config.yaml
head_dim: 32
vocab_size: 4096
rope_fraction: 1.0
bias: "none"
seq_len: 1024
Each number is 500 + 40 x the weight over the matrix's rms, rounded and kept within 0 to 999. Layers, rows and columns count from 0. Numbers have three digits each.

# o: layer 5 attention output (transposed), 128x128, rms 0.16, rows 78-127, columns 64-127
# v: layer 5 attention value, 128x128, rms 0.182, rows 79-127, columns 64-127
# q: layer 5 attention query, 128x128, rms 0.11, rows 96-127, columns 64-127
# k: layer 5 attention key, 128x128, rms 0.119, rows 96-127, columns 64-127
# gate: layer 5 MLP gate, 320x128, rms 0.169, rows 0-12, columns 64-127
# up: layer 5 MLP up, 320x128, rms 0.168, rows 0-11, columns 64-127
# down: layer 5 MLP down (transposed), 320x128, rms 0.222, rows 0-11, columns 64-127
o78:486468521555549431492454404491562462488496503510405521474486542450512477500420481467516451417487529501501490457505439592537545478472505561474422676450554536519573386442394476511603537615455537
v79:484457555438491549561545365475394546543502532449528507471435496471529404573566507449509479488562502487522466536505487593435458485413544484363457491550601532533371561558414474551522432481447496
o79:519466351568474543484448560550495358468533406525428515587590483460483482574493520477475591533565522470561479571465498479506540514537449508492405486510469496427528438492509414573585506477529539
v80:438534593511434501431525480546526537575453519511426498481555431424463368467459504503565561511497484485552463527495554527462503588548449519440477543462463485474486481548445428502495562532542515
o80:548468496507519591480460482498415530438412488581502502518484476553503554549406495460467513516464533615495500461539561446480491398454552527595457452511501500579506513488481480456615487502590556
v81:483528499518465553485526526453532511498398553520459532502625512509582539497540420517382576478661486488412538494479483468539511474548532441422401408553516530524474554484448425510503481532471481
o81:477479501565411493443508440536507542433495493528511477574462584401506500435468478511546394403494479529463513427436479466490424510438447467459462422517480620551561380532490514456528559388467520
v82:508574462479474495422389521439525552504402488472553478438515500563409488558461542469506491540487419437524539504482514525525538574431518487515448504615552549495494522623552564580577400542504509
o82:467581425495419513573484471553482395499566397541475468427548528465588538525535490475566513463392452431520496530546474491524521570500464481552488517482488525461559544509518487415440529429515446
v83:365511393526437574489547479410528542450534534508499465473466438617483416497517454569472426471582530490484523440495483451503428512516538472473451397459497414580572454500436594541568371476503464
o83:498528574443472505525464553500527463474506485464535464504556437531584592478500469482522561424555443589471467519496483530468516406444533528554526631478586529459461502494573473401521530498514578
v84:386441450468581474522490460572582583573546373506471434481463628589460478624450525521524529461567507611505626555463530476482490531567536438514478444465482366514466500495599504565398466494505429
o84:568524491501487476487493552461584589591526632494502433438433560454517478436506510456434538447473402426485503528519445311499547489473498506476517618521464464471538480436605490433482463451509547
v85:515498474429540516518498521560529547474458534415410424540460504558597448607453576517489522517392487534444439475456488446576486534441561516453559548526440444525534465495416484486523462517498444
o85:425438603491504468520461416521562433533552534571480555537560457500458532533501498421448494506513514473470512520519460446501450461490381535444531533503484455505498555456533472496495458595498470
v86:485536502507554457520462546451424479605533464538449606510595521554559408494529417558525489390444571499499485546493399522527416476569417533495530437435518563543446632416602552521541476499524538
o86:487561568521473506494448499525494479590397552456533487449557460468494513556487425539509425570417453450496486441544478446493539468483525503580497546520474504435531556522498541538519569558509505
v87:435555464540458464446509488523412426544487477469450575483544443446479478495475600543461461444574439404468467501495470447537581475439417532396500506525490550488539548507458485525513511442507531
o87:503417545485519518485555473466505461523514498516510462508565573452491461514448465596507473569496536588539553515542509502546495484512512506476453478532384400556526518488505595414533459623561508
v88:547463505571576511406489524493491403519523553515471491508464537490531429582546515425480477471527481486481549461553547518528466480515486450507579546402538549411535486507524455495578435540465533
o88:458540455447450427349492495555485483570505509487551474608513466492433484553453495401488422526473501542536510508563474495508486545543551514535467443579505503506508412511424450516451561491493483
v89:517526418399547480448431442524487538480531462510483512553409462558398437485586479492452448461529477471516504473497510591504472453448496530493432627471479592442504470537472472488486459486488533
o89:540426463541492429439514514517454498514413507497495447485585460504620513499482441467520531467515541434434446609482473430532512557475521485590584452521449499590523507543507504485490430518499540
v90:466504510456601481492481467563511560425466518424500507560528451560498483529469414474525438474558536544520498475414384534489521491515477494498531502547510470525458433447509461439464643531415583
o90:564399552596604392362549473423586496499435407463470473508540486487561438430540519452542514499420501462459546402518497335589497631505526494606472524497488480511444466473489510518485587422551416
v91:487495572550498543396467507558479494440588511402593593491481542539526475468406370423514520499436520578527501436477593521592477440514421534414522528490433364434484605501432509468554476463515497
o91:566467462532490512473468522516506465533488598477590517563619453560612422404598518491488588487493463486532522518513455574453490472514443558523553516500498541553442507485492556524551497531502466
v92:452485462492548579526433496478502473494505464512604592530552410610516451569564487504618456510556457484530426526402608467534570512532482525508500467547550530473546403542542541588529544484504549
o92:507547515439472521512540548543457438559448499452468494553407548418538392511479434558512443502564496458566492433508469524524512474441502574576506404450508430513521549407544486395473495460524503
v93:563535582519509480427505503612463454449481495429551558553499447429434480685495456465490479551574476581524580556507569470472609475492492490459475516512504581471478491442501581429550439496534447
o93:468482505473533480486471479559555485599525504568489528550460571431459567453551575552568574565405393560577517539449562510545483483456497446507458514422489466524543451506471330497465573506585485
v94:539620520525590434444478419449552557638447511501433466505498493544517470500454498586579577489474555480466494547560511582566411449500570575558568610617584533564533407477461595438578560500534375
o94:473558476494505561446429580514453421428473524489396516543473508422450541563518547434546481444467518484375440506537438444336526553531512485457562498469463443454407526474572358533443503498451520
v95:565495458443533501494560479488646528501520427608442520415465493467520424474431416509497508560504544457436489537540524452497538425515387528521508543576537455464461468510537466506472473543407484
o95:490508575476527599495486431502522494490506469420542463503473541420531523457538412466494481414583470454535563491518532586447471604530516540521605501471456404532552473495514570378552601466521547
q96:532491418491526493480513545527461507515546523520463498525490491514519504483514543515486522494453532451532453489473497475522490524506406533484524465492499522452499485539495499553517484532540531
k96:481507515504505496485458461505521561537423511489493475545517532468465447472540439513525443515496527511520461445507465476510446508515563488533466533559526487538514518474499494564535530538481469
q97:447521497549479485511541470530504472427522480501533515529513514496498508472466538477520522457503539506437572529472472545531496448480493491466489527480497516557471437476491495519484469485539473
k97:520556520548492523520584500459501515516468559482478479463509493489483441543491447560494455448546505474507536473514485448515511531507448509526570470497525482442532526544496532482471540501550503
q98:485547476534474495501541443543496490530512519480536526496486519504542456473510414510467556526506508505486516513538496577501506491466443513586557505458496483434499456505509533536530461561537533
k98:466514508440476530537556536475494544493518480508496457475535496532495497506485461561540510475551490480511554513548525464522520511523481492530507489488464498512484555511450505457502430489481476
q99:495515536498450470448562521487446499514535531542527490551509517507474499499528481514385507530509467498487540454462452467475503503552472578552518513542470560437487477481472424474524541487545484
k99:512470515419534481479442511520465512504538489469498478523536461502482496498540522434512536483478468547543516450468553527485419502468555429519431531495441450524527554460495473475492528546527431
q100:508511569429487545569497503487506519494433428516473474540529533425512489539545550539521427409480509517492467526468513522512461505471515469525464518488485480512441569564511477519523524576526522
k100:534590503613501535518579453496530566508509546518544521498465444482515502528462503528452518487560449411426532485472523484520474498440497610507530537468559515492521448530430531505545560514528501
q101:515493560517505551496457529502514520490518457482467430581559516466521518494517538514542471446476405506446528536492551456540502559483462455520481537516558454459463561521480476506479500489465501
k101:450474449461486505503615453457412485477506496477568508471446511536515491538432489503406480576534521476419494535536414496553555493456455569524502520504541526471473484499390591455462511503565536
q102:489491506488503524439513470545526498504524533426547545506454495517480471530510543501483553512492471524518432455454443522478502494509499516481503515502498477501498519455505579580536471518427547
k102:560477478503414568482446497534450523503548484539507491458489499461453504398493542428491509502455516474485520451526520476493468500461458496510471408587476438513464513436445560534533506537567539
q103:456498478549512478489512498470526510485547518500529529455425497489484435479493507509474512561463473503534486433501546505545514532499473451501472468495472548512453449525531526513473466542515475
k103:509481563475484527553458506473486505541482533475486459602459540528539475497560507406479490460509473464512542535503507492467495577434486489496557444507530528436517501525484439600577554505556538
q104:533569580522492510479536511483502486540506448451461501479544520506455454492486507575526541530449506529560528503449566494532460540568510525463498498528528500531500538540527464500500492502512522
k104:412531468521546527474451471541551468532548583517438531386530514468476530456517435531470510486502463530516495493496468526462515507551427437495494532516547497479540474468483465471480553460476527
q105:521558460470497543506540451460549512467466470472419495529483460394506530544474467525482414477512546517509437547418522504486468571454507514543490496514553486455441542536512488473481517497509548
k105:511454522502490520515547472428560485502475467494453488554524479492578476489515529445532508524494495510432497510528480422512522561445487549440528469511484535450527469531539501499541512532456457
q106:506468516533509489552453508498517428463475519536543532514464528503490545496473540531567534536470469427577455500500421460497477513519540428502483509478504530482535505469552492538535587554514478
k106:410429526489452463510465581466505501495565526576484527522465450504446502450515504557496441562446495517522569462517468489580466515527552490482510455525548539457404486455504490550514457518571488
q107:546510562520466505497533530487459418534537491388452498491491475491464491517487435454478525486477442491476562399545520488509496454475519507476586465566503482552587464446555526500537500504501517
k107:519512498558492488584524542521500494506492477567488478494516484494487494537566493493420600466515534509509529467553483530472460543442447530480506477543462541444459485533484486481528464402528471
q108:507456580531494501508453516493524510482528443513640526506526565508527487523475474571494508556543457491484485464472576556472469464524494457580421576449447474537577480482473481495468494494491472
k108:468448488483521494437576506469501448501538480438577436460455518540463521559431527546462540480494462435518527499463469568478465539471540518517463474446508481457485507545519524524540485498396536
q109:471472531432555459483528474551484502496431523519590490515486522508503497501539485456444534535503471548528551508500483419505487449494443501443497466462541554485497495559537470487518411468512489
k109:526446499540442499479553526495515575537524461432441537439518542451502494502499533524503478546503424519529432554463492492535530485525511563539535507523532477514597497576367496473537517464507497
q110:532455482541481506465415492554549480570541484436434519484495472584501520496609431464430533578437515489497512472450541499529583459531501471484449501577500507540481524471495525493611479517512510
k110:539497423509544538548503521479499483482417610529539454487554449465439443506491416473475563423470502488467567541572545539495581553413453509545510555579523464547532416551510484503540559479526461
q111:523477561443532518527555503507506507516483495523481546516484557444491556559495546528477505504575546473491504463492586477524472434520534488415477485524489502529531451454545436490488548482528451
k111:501508501488473460528511505465481488567453507482544428438500450558472515480555481512517473537461517518521520438499499484508524507454558491527533465512488480485502521521503520571452554566490433
q112:505461518492538530492484555514484551505499527486520536539505467503506462530461507516484493496536453533531446507515508483457519476457486504522457468481519528457505515431512521479557498496504529
k112:542467526486505466530438501444536488467476483481541499520561464514500539483486534534469592571540564515498498481514527525486512483461468485509484481487475487476480485483549542440462431512461503
q113:529472445507508489491531522490497468550487523504503489509500503528477500446498446478464514537486558515515517478475460519511519468520495561510443468514494510460474538479503485540547510532535477
k113:488455460470549479549447489498520537531526488522562472492555515476523497503486525492531473510458502481500468477496502550476440487484514460531479552519505441581476514493471486486502507475521549
q114:488518533504497529499424518503524525514495544500517520485445516565446542546514505521504558584484472496526513469526525469484517475498500494506528468530492516474502507475521496517506506528515510
k114:522476430458528482560453439461524497509531448416492461483563476439487508508535509522491522533456492526532495505425508526439532535535495436481418509487469441486524571466555498520504485458473479
q115:513475529543562503505432562523577504575484506488453479547520469497458523494547517524582422573469502516581518479520505493498471486491536464470481490528521481544469530528482520545500504503463482
k115:518461525508495485507494436466552513512515508547440493531496527500527483479511531467513526543491525477516434516455505500471500466465448477464430532484524509453590502455514530500462456524473533
q116:450538516485465492455558498521512487523490521517547479492467504490517488492500479499528439564476488466493497534502497525506547467505475490552507484470505441487511520519478511556500558523511485
k116:505472501460538545494444565474478527527498462549509482474531458530516547496491547486529439507477472465503551501537510491477485513516537499486531506508464465529436525535502474503561552397519546
q117:433517526573502527517587497507549469423570522524482474533499501507442526504430488462517481456535510501414493509536439564478444575477574482439490491501529509583508439499509493470515489431500512
k117:467473452583454557445508505564519536498564484643549486500431454465477486505517533556468556498464528553442462548425515451553480477495483546472474495549518504463500495481494499547510514461528517
q118:441489507510521424566475469501469478478512536479574471462505528496536478521518490487568543545455441490482521432569530491503469484529503499522460489471503538509476446432469501511556480495451530
k118:517459432513474605426494451506497513510547480538448483495553445490481472521497542500506402460480482478541509479474527444477485494545524506488535479551559446534511491486476537458521510533410502
q119:537486543478569484541483556469563563515387455542495516467486533518454480436526497538471414450516477540456535499559540515492477511507519422514490525490519487466481530505471500545491579511488471
k119:514506496452506480446524518500451522515492540427547519509565441557552482532452528522501482509488409503415513488522429512472502520503495548522562507513494495484534476573510540519527504504523546
q120:479496415506482556530554456526571509443513550452540524485495523485537455558496518532514547541533511535491498534477505521489563517454427537432501517520499553507488412439537456506532460540551513
k120:481507401523470521471516480503546544502506516510477532503461423469458513436555535552485543531474502446619472401487505477556452489411466511485473502497511499466577518455480505512560492514529537
q121:498518454556553458414538465503510521464522489494498464522503430488519514459530476431479507484432546501499550489475496483500459505454555511476449465539492501440438449509511492468551464443553509
k121:520422470520516432437446497625491468483583575525424451546418557495469438483506528457516477499449441424597504422461562510528536531502499489490531515516566474506456486414555539547509571455563546
q122:526529491539496533497564497457566492521456499470418526481503533541477534503548500518467488532506516476515432535505509523458441571526549472523479528542561439388496453466569481474553466531466530
k122:482515486477501459467558495547524416497522552562542491436492494527524434485471538560509556502554526507410538511453498487533629525444461499524542505519478473540476512426484491530503514463500511
q123:510506496620599544487473493530506535529539567548508481424504420546511546547447463484494535464496602467509587475539490476532495370484487544533504527498523470473446401512492545505542484528532503
k123:418477424521579481477485458473481499562519454435523479467467518528538437491504519513453529414498542488443506489517423531463543448540468514553457582471463476504536499521435468472463597456497546
q124:450524633522582505476475495442505552498516492485382436556553559488509511530502450490533441530514450510494498556595510450512500508540484422491490521518466455524498461472477486449469498520440537
k124:529439585509508498459496465528500536525541523435563553446480521506513565503512463532434563464472534457450546563472475521516547502492547426529459562468494508447469516420553498534552499497504494
q125:508502521555439489527540515544502605509517511519498518549515522455465489491547509503543568511460452586499474530511426525447479499564458485510457469526415487430510499483469501549503478539529446
k125:561572538490596520477531456477512493475480510540428523487491469482513505507467504547446487566483462507441507509586530503535460469468525513513546516487515509532472544485497485462509488421483499
q126:508523555388514524559475519480519407533494502544467565585523593504493482470494472481481560429527492497463545580491539446459484604383507458490517431549536510536482506415570447520440435551463444
k126:466528516547505503608557504596484463499479499410524537549474537469496453546458456555488479479533526496474482517537531421535499539435488544574513453553460548488521476519495537517531502527541558
q127:530532552469465471431438486559517487454522526492492505494460575474487533433417521468553459613494516497493543469540484539499507517539476468460494517542500507546487468503551505517350462555554503
k127:461528552573577539535594475554599519534499527528523546546492490489556500428490478539480463469479497435482496474471486450515495510446465530504475474570501491486517541527473586571477533452554536
v96:480523461538500520495553502538563527526536563502522488441463515473500580473485524521478512422497465569489475472538461513540500437552508496518500511508465493450476518467538542491469527451454535
o96:501499443559505517472518450518527505503532556491527533485505512556525436561504510499460502500491480507408453517520503492487522487460495515460468467504490506454491523479510554510542428440497540
v97:509464544468499523525504505489520485492501484445536478489503466469512557474483444453449518487496538427487485464490467464523527504468455518457480421497420470471471495520514515493555550584607550
o97:543512502541498461464443438484530504518524528483487476481515466526534473461483484452487543486517496474588397450462434511521494504487506565448436439480507513479488510472552484484544522461551491
v98:500523436520473558511491526541539524514500483546523511517456460491522557472532514492519537494512478514453434514501494449569494491472498490535529504502527519498526481463521463499483494544485500
o98:466514493489489460444546498514495537454505546528528536534464518530474524522510475550470518508510552450494462498449548475470505531497498513468516519554502511458535475506511524524515515500495487
v99:506505523541441556539509513554482506444449439471513554509497519517573510459524477505559518536483575474513521489460482516543416452480477466449500486509460505523450542470513524532474494496455484
o99:535539475540524635492470449536529500451480501452497526477519440490518546520498507487476522547526490480510528506481483462491476475480485425483597476471526558473517508482507492542538461463484483
v100:546523497503471474502484514493521463484478453470527461471537515524489463502443516486507495451496453500532503424524522436476511464466501511527535458464466531528540566528538506430491559509442504
o100:503498472461502493548486501466446441532497525498483540434491481539516499509438520496481542468517474521484531494510489496468575457484529520499471493460446484504514520535525473530457578524491424
v101:492526467503449497500429539486447528518408519514472473482479497515522499501498514502474519518478505496460438442475450455494472489486522510502537495476514515557450478470543506518484544530530511
o101:461476477480556492566472587547514465497537507524470455513472519491494539514497522479567500502470503507496502492464463481485486441531535504539492496455497496470510485420468497559503533502490492
v102:513513533507479470554446454512509497494519443459528503524490477498571488477493527580513500458498536517468507545519470566507469522498541490536547557450481491492519535484550497543458497528538519
o102:446472542481488566465488452532509428472516527521506438459502508490504506541493525541495508519500527425463419492474544517482513498478445484527540514498551469486471499533518484505462532458524532
v103:496503529431560439457487571496464480501471526566515482543473545471501489527456465527517562461473512509544470460517534525524462466530513536481450492513482476496566461500522480502464517461516534
o103:568509483477489483607501517466536481481445577553486461519499523496510504503486469519489515521522475505531552478489523496448502497515494499476535515457456456467491474504523526458469460454482463
v104:521523483455508504514497482592462541527510443492510519536501493561462475450535519564524528452483486489494503494452441465480469439508474500479420536460478548542493549464499573533434559496458517
o104:513493456459496548460522482519468458506479450512487442521578477491460514536518503555433465488525518518470492485495442524439482495493520504461472524477484491575500520453505510557541482532471468
v105:548465526494475497535507450529499501501522485466524487477524506495565547545548474503432506492473448393502512534473494433447493506496505450495484515505449588503534454507541449468503498494546486
o105:473533530507487499524468504498500495499565504432464505473552464529438556516475449559468486521575535462580533487486519480484502554513484456518450509534544488550526596550564480490534495486444447
v106:481498466505516477452474496462482490426568472422544490389502435498479488512505514525492588503467482450502457484474500489514512514463499563521531480515472480546431549464421490525506488552545496
o106:527506447515503464472523478507543550516539425542450453483540487471477488497544486479514524547490503562507476498512482501483540460458501489509478480503506499536503581480442503553493583540490467
v107:546487500550605573469492571519384444476497575513446454585559474424496486522564525524499507539454570550448478509502524531479508552510457437498574501483452462548531516511447454539505471491535446
o107:461420504468492483519485484495430521437474473538457502537576508462561473540456537496480454555555513478535427476539446524494493511578428523497633524519495554546472497466470515536446497487536495
v108:515501551464512548587521548468504475442555496574494519563450516519491520525556590527578460494529534504523538549488526555542483509572538577513525544495505503477492489520476484551479455520489529
o108:562514552461445596479520507444542503426480436563517538525508507478522506457556545515493465466458492519479494497472588490530457509486529529499487511534455513532478511514554519481478472508523474
v109:486561491399548466515526590466454498449503509532475450488462468507446446536433468504494445505467478545499502459503477557494525506505435489509473477526541465479503472506562461460452536533495501
o109:496520547476532461472551556520517553510528503567497499468401475490498461558484511439489450525487487530544547464526462509478540449494467566461520496498457502489490502457537498442445581558505457
v110:539441505502481523482488508505523521499479507489518557419473519393477567494557471497502474458497493542522435501498536463468444476491450535522542493454519476486490501474532478385451474456520538
o110:540445523460474477534501508527465508568496472503517525503435513478515488487521488478510482478532517508591406504539512509557539498516499503543515507448519513496525559513493477506492493423479536
v111:558531571519551509498501533508533543560524454531516524496516513541532542404557522445496547487413519465519418485580473447482464519472518503524522526519502530537501468439533467487503490535489505
o111:538532497484456504521490477461493463567560501492415513494482473573509514520482404548530513489506557481449482536490502479524510521443497515473505484523480442500545513424561421491514461451466497
v112:473485504521551447452480485490488428494485455452558438505541503497484591497467511455457457464512486480596508461485484530459496496468449580508492462497537445506493554516524450488448494479510491
o112:560511500506509442518492466481511518613453528516519462452504471498560567581508494450496520482491493522511512500477483498451512523446512477481479462488495478546557599549482509448485529462527497
v113:481540475476481557457436487420508527545505571526515549537474485557531573457521528522502413474519455566529500523489504553516511499561485477482480481542482485466496467475453532483530520513498446
o113:450527512503499578500540483451515495525501528484452510547493526502519468457508483548443520501512537514568616498475573568541463509550486499496474477564542492495484482476509556465498527474439470
v114:475516509521472471516549542482449422555528496540493546458504498517490501438543534497456475462469505530488433461540516487480427518456499495529471528430448466571494534482452478569496449450489554
o114:509516502491499504531538446505470496570553521551469507470526470551517576525497478477482481569522505464472429465490539541474501479556474537473492510518485506482534491522457528552532471518462483
v115:529515546451498473525498509490514452520480477508507491438517446424513544462459514464527501480555476472536486506514469443455544542572493554471447488522442473507499415525522515527465525541500505
o115:575580520529547452517441454468557536560518489481492458517539535494493482517490451499557528485461514489506508498454458494485452541445539516413426453522506482465538498537498442514520523540503455
v116:557477429478545402533558513468489518516553500513541446461497533447447479498466529432503460545508534487476484431464505535523575495516538517462526499529483489500498489447535471494473500539472500
o116:531540480504560460493523521457429557527530488458579496536500507512494491471474442433502518555489476473460494506507475494483538507495502563507525496496454519484518453536458480466457484513531475
v117:479451533410523503409520548465500502552520575451540471427472565504520429500470513474532519516492526508458489504456468492463498535463512480477509471471478523476515484512524483522539510492555489
o117:489472470457484510522505557457523532517534556471473445459451507546517471497491471449511475514451492554559495509485482525523508494491496547497516502501515468485514487455536474484525552487494548
v118:505479567491479444557532479485505489437509541543460510489495515473465501444521439481517540508396472526455514527525571442491470510403521521504559496466445490484492495499505435538510498595528551
o118:479513553507564496496566447488498492454522522558498508443469491529500540500488517459553564507475524505504457482452493420545450494524521518594522477490450512476538520466561498487538447530492481
v119:462590466530474526438479540499502482480474526467503502535479506513527487441544455523553430490498450459543452523531517554492501497488488491563509582451525501477485494498508524452478417496521447
o119:488465555459436496463494518511500489494460520491483489429501488531548528517484486562465501473528565508583498503479519480528436511476472482568539523441466513466498581545441513489509482515488516
v120:559462470498514459458505513541532428561456483491494467520457503500576477457481462564483512491551546471492538456497464538506476480487503482485512502530513509488453535517443529516505523518478509
o120:528550459481504466462518474502486459519451523448487487536473485481511466454488470454499431476522478465459559484531463505473523537547482497524544533498551476490449489470504554516462485472486498
v121:475471469514502535459492480570466524490487501453553515466453466484608514554532499501534475414504452536498466446444444524561513452409554504531472544502469592508467451538463519497505517509449546
o121:490443464532514501480506492496520496487509511497483520472457510465519524585516503519433485473469476517475432523441426573508497517471558547590495511465517549465485478485464515468545531458473505
v122:454526501529500476578518477479512532558567527448490539522523506478440514446560504495486492475475454527523473492510447467518517506492500486526488534479466433469555491467493428450495393474553502
o122:460510481551447460584554458536470514567534521529460499460470500522525466477536486527482526553541550514565447514540544500494489507450488494496473461502476521488526475489491517495483455537454517
v123:547457526490443515471517453519575515477569474517479522475551463478553528493525532510510497524456457470484513463451456499448552496516515508496462533517514562535538520502532476501522487506496499
o123:481493480463448471513475452487556484523532532492505560478526439523499523492474481484518463475490455553417468515500461521464517484483525442474446515496511468574568512528475460498513500520529470
v124:533536428490520478529523483456452520499505480545558485561538494536483511507494459484543525501525495530535495472530476558464443501498526524499560511572495517488514486525463507506475477545509516
o124:503548437485493490459510469536466504498539516490555516523525481503445488497536425513501576493463510517491614496478471492493478461484498537521548493489504554562516476510532489439464486482521508
v125:520528505510474544515503498500542576523538473519470489509561504493475506487493528532501497521544536462517568516473439574497508487528506513505446453502520507504493499512516492518461447494510537
o125:509462551466467555473470527501517514551494563480528523478528481433509503465467487532515496520532453525404440527478500470524433468445463470470536515496518534576522516518494514484436519513479518
v126:495466514500506483503476517554496538519436520488512479465468456533494479507561473535474561496479512562510509518526461520536495532495522483493558444437566520433437466552502516528552459494442450
o126:475456526526497494477472536504481566451490518568480498536494534495507532481502501448479489461502501450474537517478460581477466531512548447507502505482517466519492501500498515490480518433495476
v127:527494564502476444466539478497554477503486516449529504552494511507486487532464494512535515501551543586520498476454531431525489535538491467486513502487520504495505477495457469528470470563425483
o127:480500531500465506420509489442482526491484501483499472480492549438553492461503524530556489446484514544526579489499463450542514498477502495519547494453468523506516483501479478484459456498470455
gate0:517502530476526543432551532558430431447530511483526527576536474383484441515525478501539572531500452495540482516480482454509556503504448496490444565556451551563565570437520553497479463433577452
up0:497528494500564550483515533548499463522541526482524506452552429526464517504532450474462531481514494472418519496420478456487522568476493487478517477494443500441504452470498535455508433454575433
down0:417481540526487433409501476444512510498508413471504439520493534481514511413490491485521507501507486502335430494534451594488477453460482523506472510480558432458535551528506451521481501516443486
gate1:473503545484610489502468523454540523492525457531550518473538589559486442452508495465556492491542487457412416511531524457468498490447554502474573531527493495487500536449470510492427528555475550
up1:508570404461495480476530523523538584485500565509478547509457498512503507485526498502489555463490456486510549512461473506434418483511471472435504554448558402471520537568500541560545433476543540
down1:508540482539474464505499415557499472562476558436502542509491499489503495456516500534543553548472532584526521535486488550488537468590513496498531521516529459524465521488494465470518511438528544
gate2:528506548565542566403500497488576580551521481465550523519563494509487425538486528500507501446523490428441449523547514526471458517419538512568506467511450510449523453538513590492461578503542525
up2:569535563566455468503535502432537444553530453549616468473440458470479530599480542442537588526515501480500512484538535532523550556494521543559446503464442482537505487473398461516493561488509516
down2:529471532535545496488482485430508500433554454540556536435530437475559530546479444471476595500579588550472544453493479443478459521435527554508586446469559448535462500461445514512496558503536474
gate3:472489490488522496450445524525477455479471501552582553504547500478457504470517548451467451532463516518423493501526512454493489547489435480460463569506534467468463461501491494495421506472529482
up3:437459469530477455490463533468562542464514542480465496543516412550477548470570528457515429515399481531401440508483478479461424553527479561476522441483511579539466475495499493529499469522565509
down3:482463509517495504517470449542455480458538500489461418488470430542438465543516487496481515442523424481517601574524485539511502498473508513546529447485474499461510505465506501487607555532506475
gate4:492518505494473497515474490494481576577530494457516502507486523486456500503529491483473537432485495525462501553476511546507510555459514530514516521448455513521519454516501488450476550479497506
up4:495502519570509480504527542483581388411462438503461437507496516483477482534465488486527472510489527509472475458539565545503438514539424444492435516512604510518523472497485445486518487453542502
down4:511496493484476630468496534489534538544432548484528543509526414521405520505546511497504524480477588544403478540576493495485507504520470485520484538511486515528504498481573504447426500424612515
gate5:493440432552547504427498516460459511567468501485436501493538467460495509531620483507522464423489509440490415529545504612472513523533552492492489492502534506528458443523460476528450474499543501
up5:553502479506521542527498465434516435509528499514541506445458567590509498458499514503521514499500554573544484422529452594454518422453522484559479553510567567497473545498502514443524498491408509
down5:543553466539473477422510453438494562500459513529408448497512519468513454461556549547493452459468444550572515465511558532478439529520533500441485482507565462461434463496475463487491486519512530
gate6:429522552496523460528438498454473533547476439552571518517480501498490498528546558539459415565537439483532432501422527481480497559494538530523471419540478562559472520519525537555586602536537489
up6:533553497504424498471486465497517425475412545468552485469530445485500493557421470535491474522619455506563501496483502490484555558521529506442541510480515451483530482530439445464508525478536405
down6:544481521445428486464505535552543486486448461506531519544513493481523520530490499484503498405535490437484451441430459471474501523445516459431547505454562507550499560536512493498514585451538455
gate7:552479572496479515559485522440502572476479502556466461617475463526480515636465634499500426562570447577455477456443502595440486500485483482556497507478466478467470460477459527550565530567505509
up7:491470533532482539587491428456480481511463462427448460514520483521444519458457537469507522451502528555518467459482477591518532522460499471456522475412524499411531543520470533546547490492525577
down7:506482522473474494484466476414474460507478448446455497562553481467624454485420529553530542573535446448499468454489569418481439546445475520520494476483566455436478517468442441517517473488554417
gate8:517448492430522502512469528511484539500417424468486474475505513455505465468485515425581458478495407448488465512505454516513494482492475440514434474466483472507554554469496552573499495481520468
up8:489512549475494479448479523464415503465443486500397498542575510466506492567529441568514376487497482545457478484540594491508445509498583493456479590457475482470509518542564447485555487585511518
down8:541471459455537506541506456541502409522542493532538496485504455471478521529505485532469531538540473492477541467432483566538495476471496540523493417501480504500578493527419478467525427505495459
gate9:556490480547473476531491425464503531507496537495479440550405512473574435502515573514479553520535542503440493425526469442387552447558577533561497415517515454510469465530475540514480472577603580
up9:547514536480535419413512452499516567510429516497556411563510464503504477477484447571513494608490438541505496455421479491431494490483499499557498460452488435488463537536464480509452517480490442
down9:516463495537487492474488453508467564498489490443547437466504530522548515487455497556466537524475489504656512484510480545519519560556479491539489484579440520518518621484455522421577468467526452
gate10:516542540500480499510447510471517549515443458512500515503531496473512590468515608537531552538518477496500522537488528461549474504482520512467551485483500503511504520523449496527509538475467469
up10:518544483474558522447540464494480453456502500472490468466501525457537463485510455501478490536556499501542540555469470477411476516481505466554487517498471472513549537501471528511494513512480479
down10:502486425476460468548468535556494488547476555568472478539507455556533527505513442453554538450463438520463448475432486453462489438503495528517442502495545530549498473462484483437499483472530509
gate11:532428504523554435479435523433481491524477483504475464557464556567454499556456474532469516441535508492487458532494478557531491506538460492534435518459434482531451515447480530503470541526566544
up11:498481527565561515453488474488482550419440529523499453542505521534444436490464563517499515487495495474545530507503567575471556485554473463541500479559420525490458554518418507484527542552519495
down11:506421482560527517477469507468475561488534531416465500509507528464432521531458544399535468583610543527515544507497511490524514504527505499475515546548425460455503513562411488481513508494516516
gate12:491449530492477516514548519502545488509500536567520492518408501519461480432513551508568519515530513508511454463443462512475521495496470408564520583530549536578584523542485469484594492594519502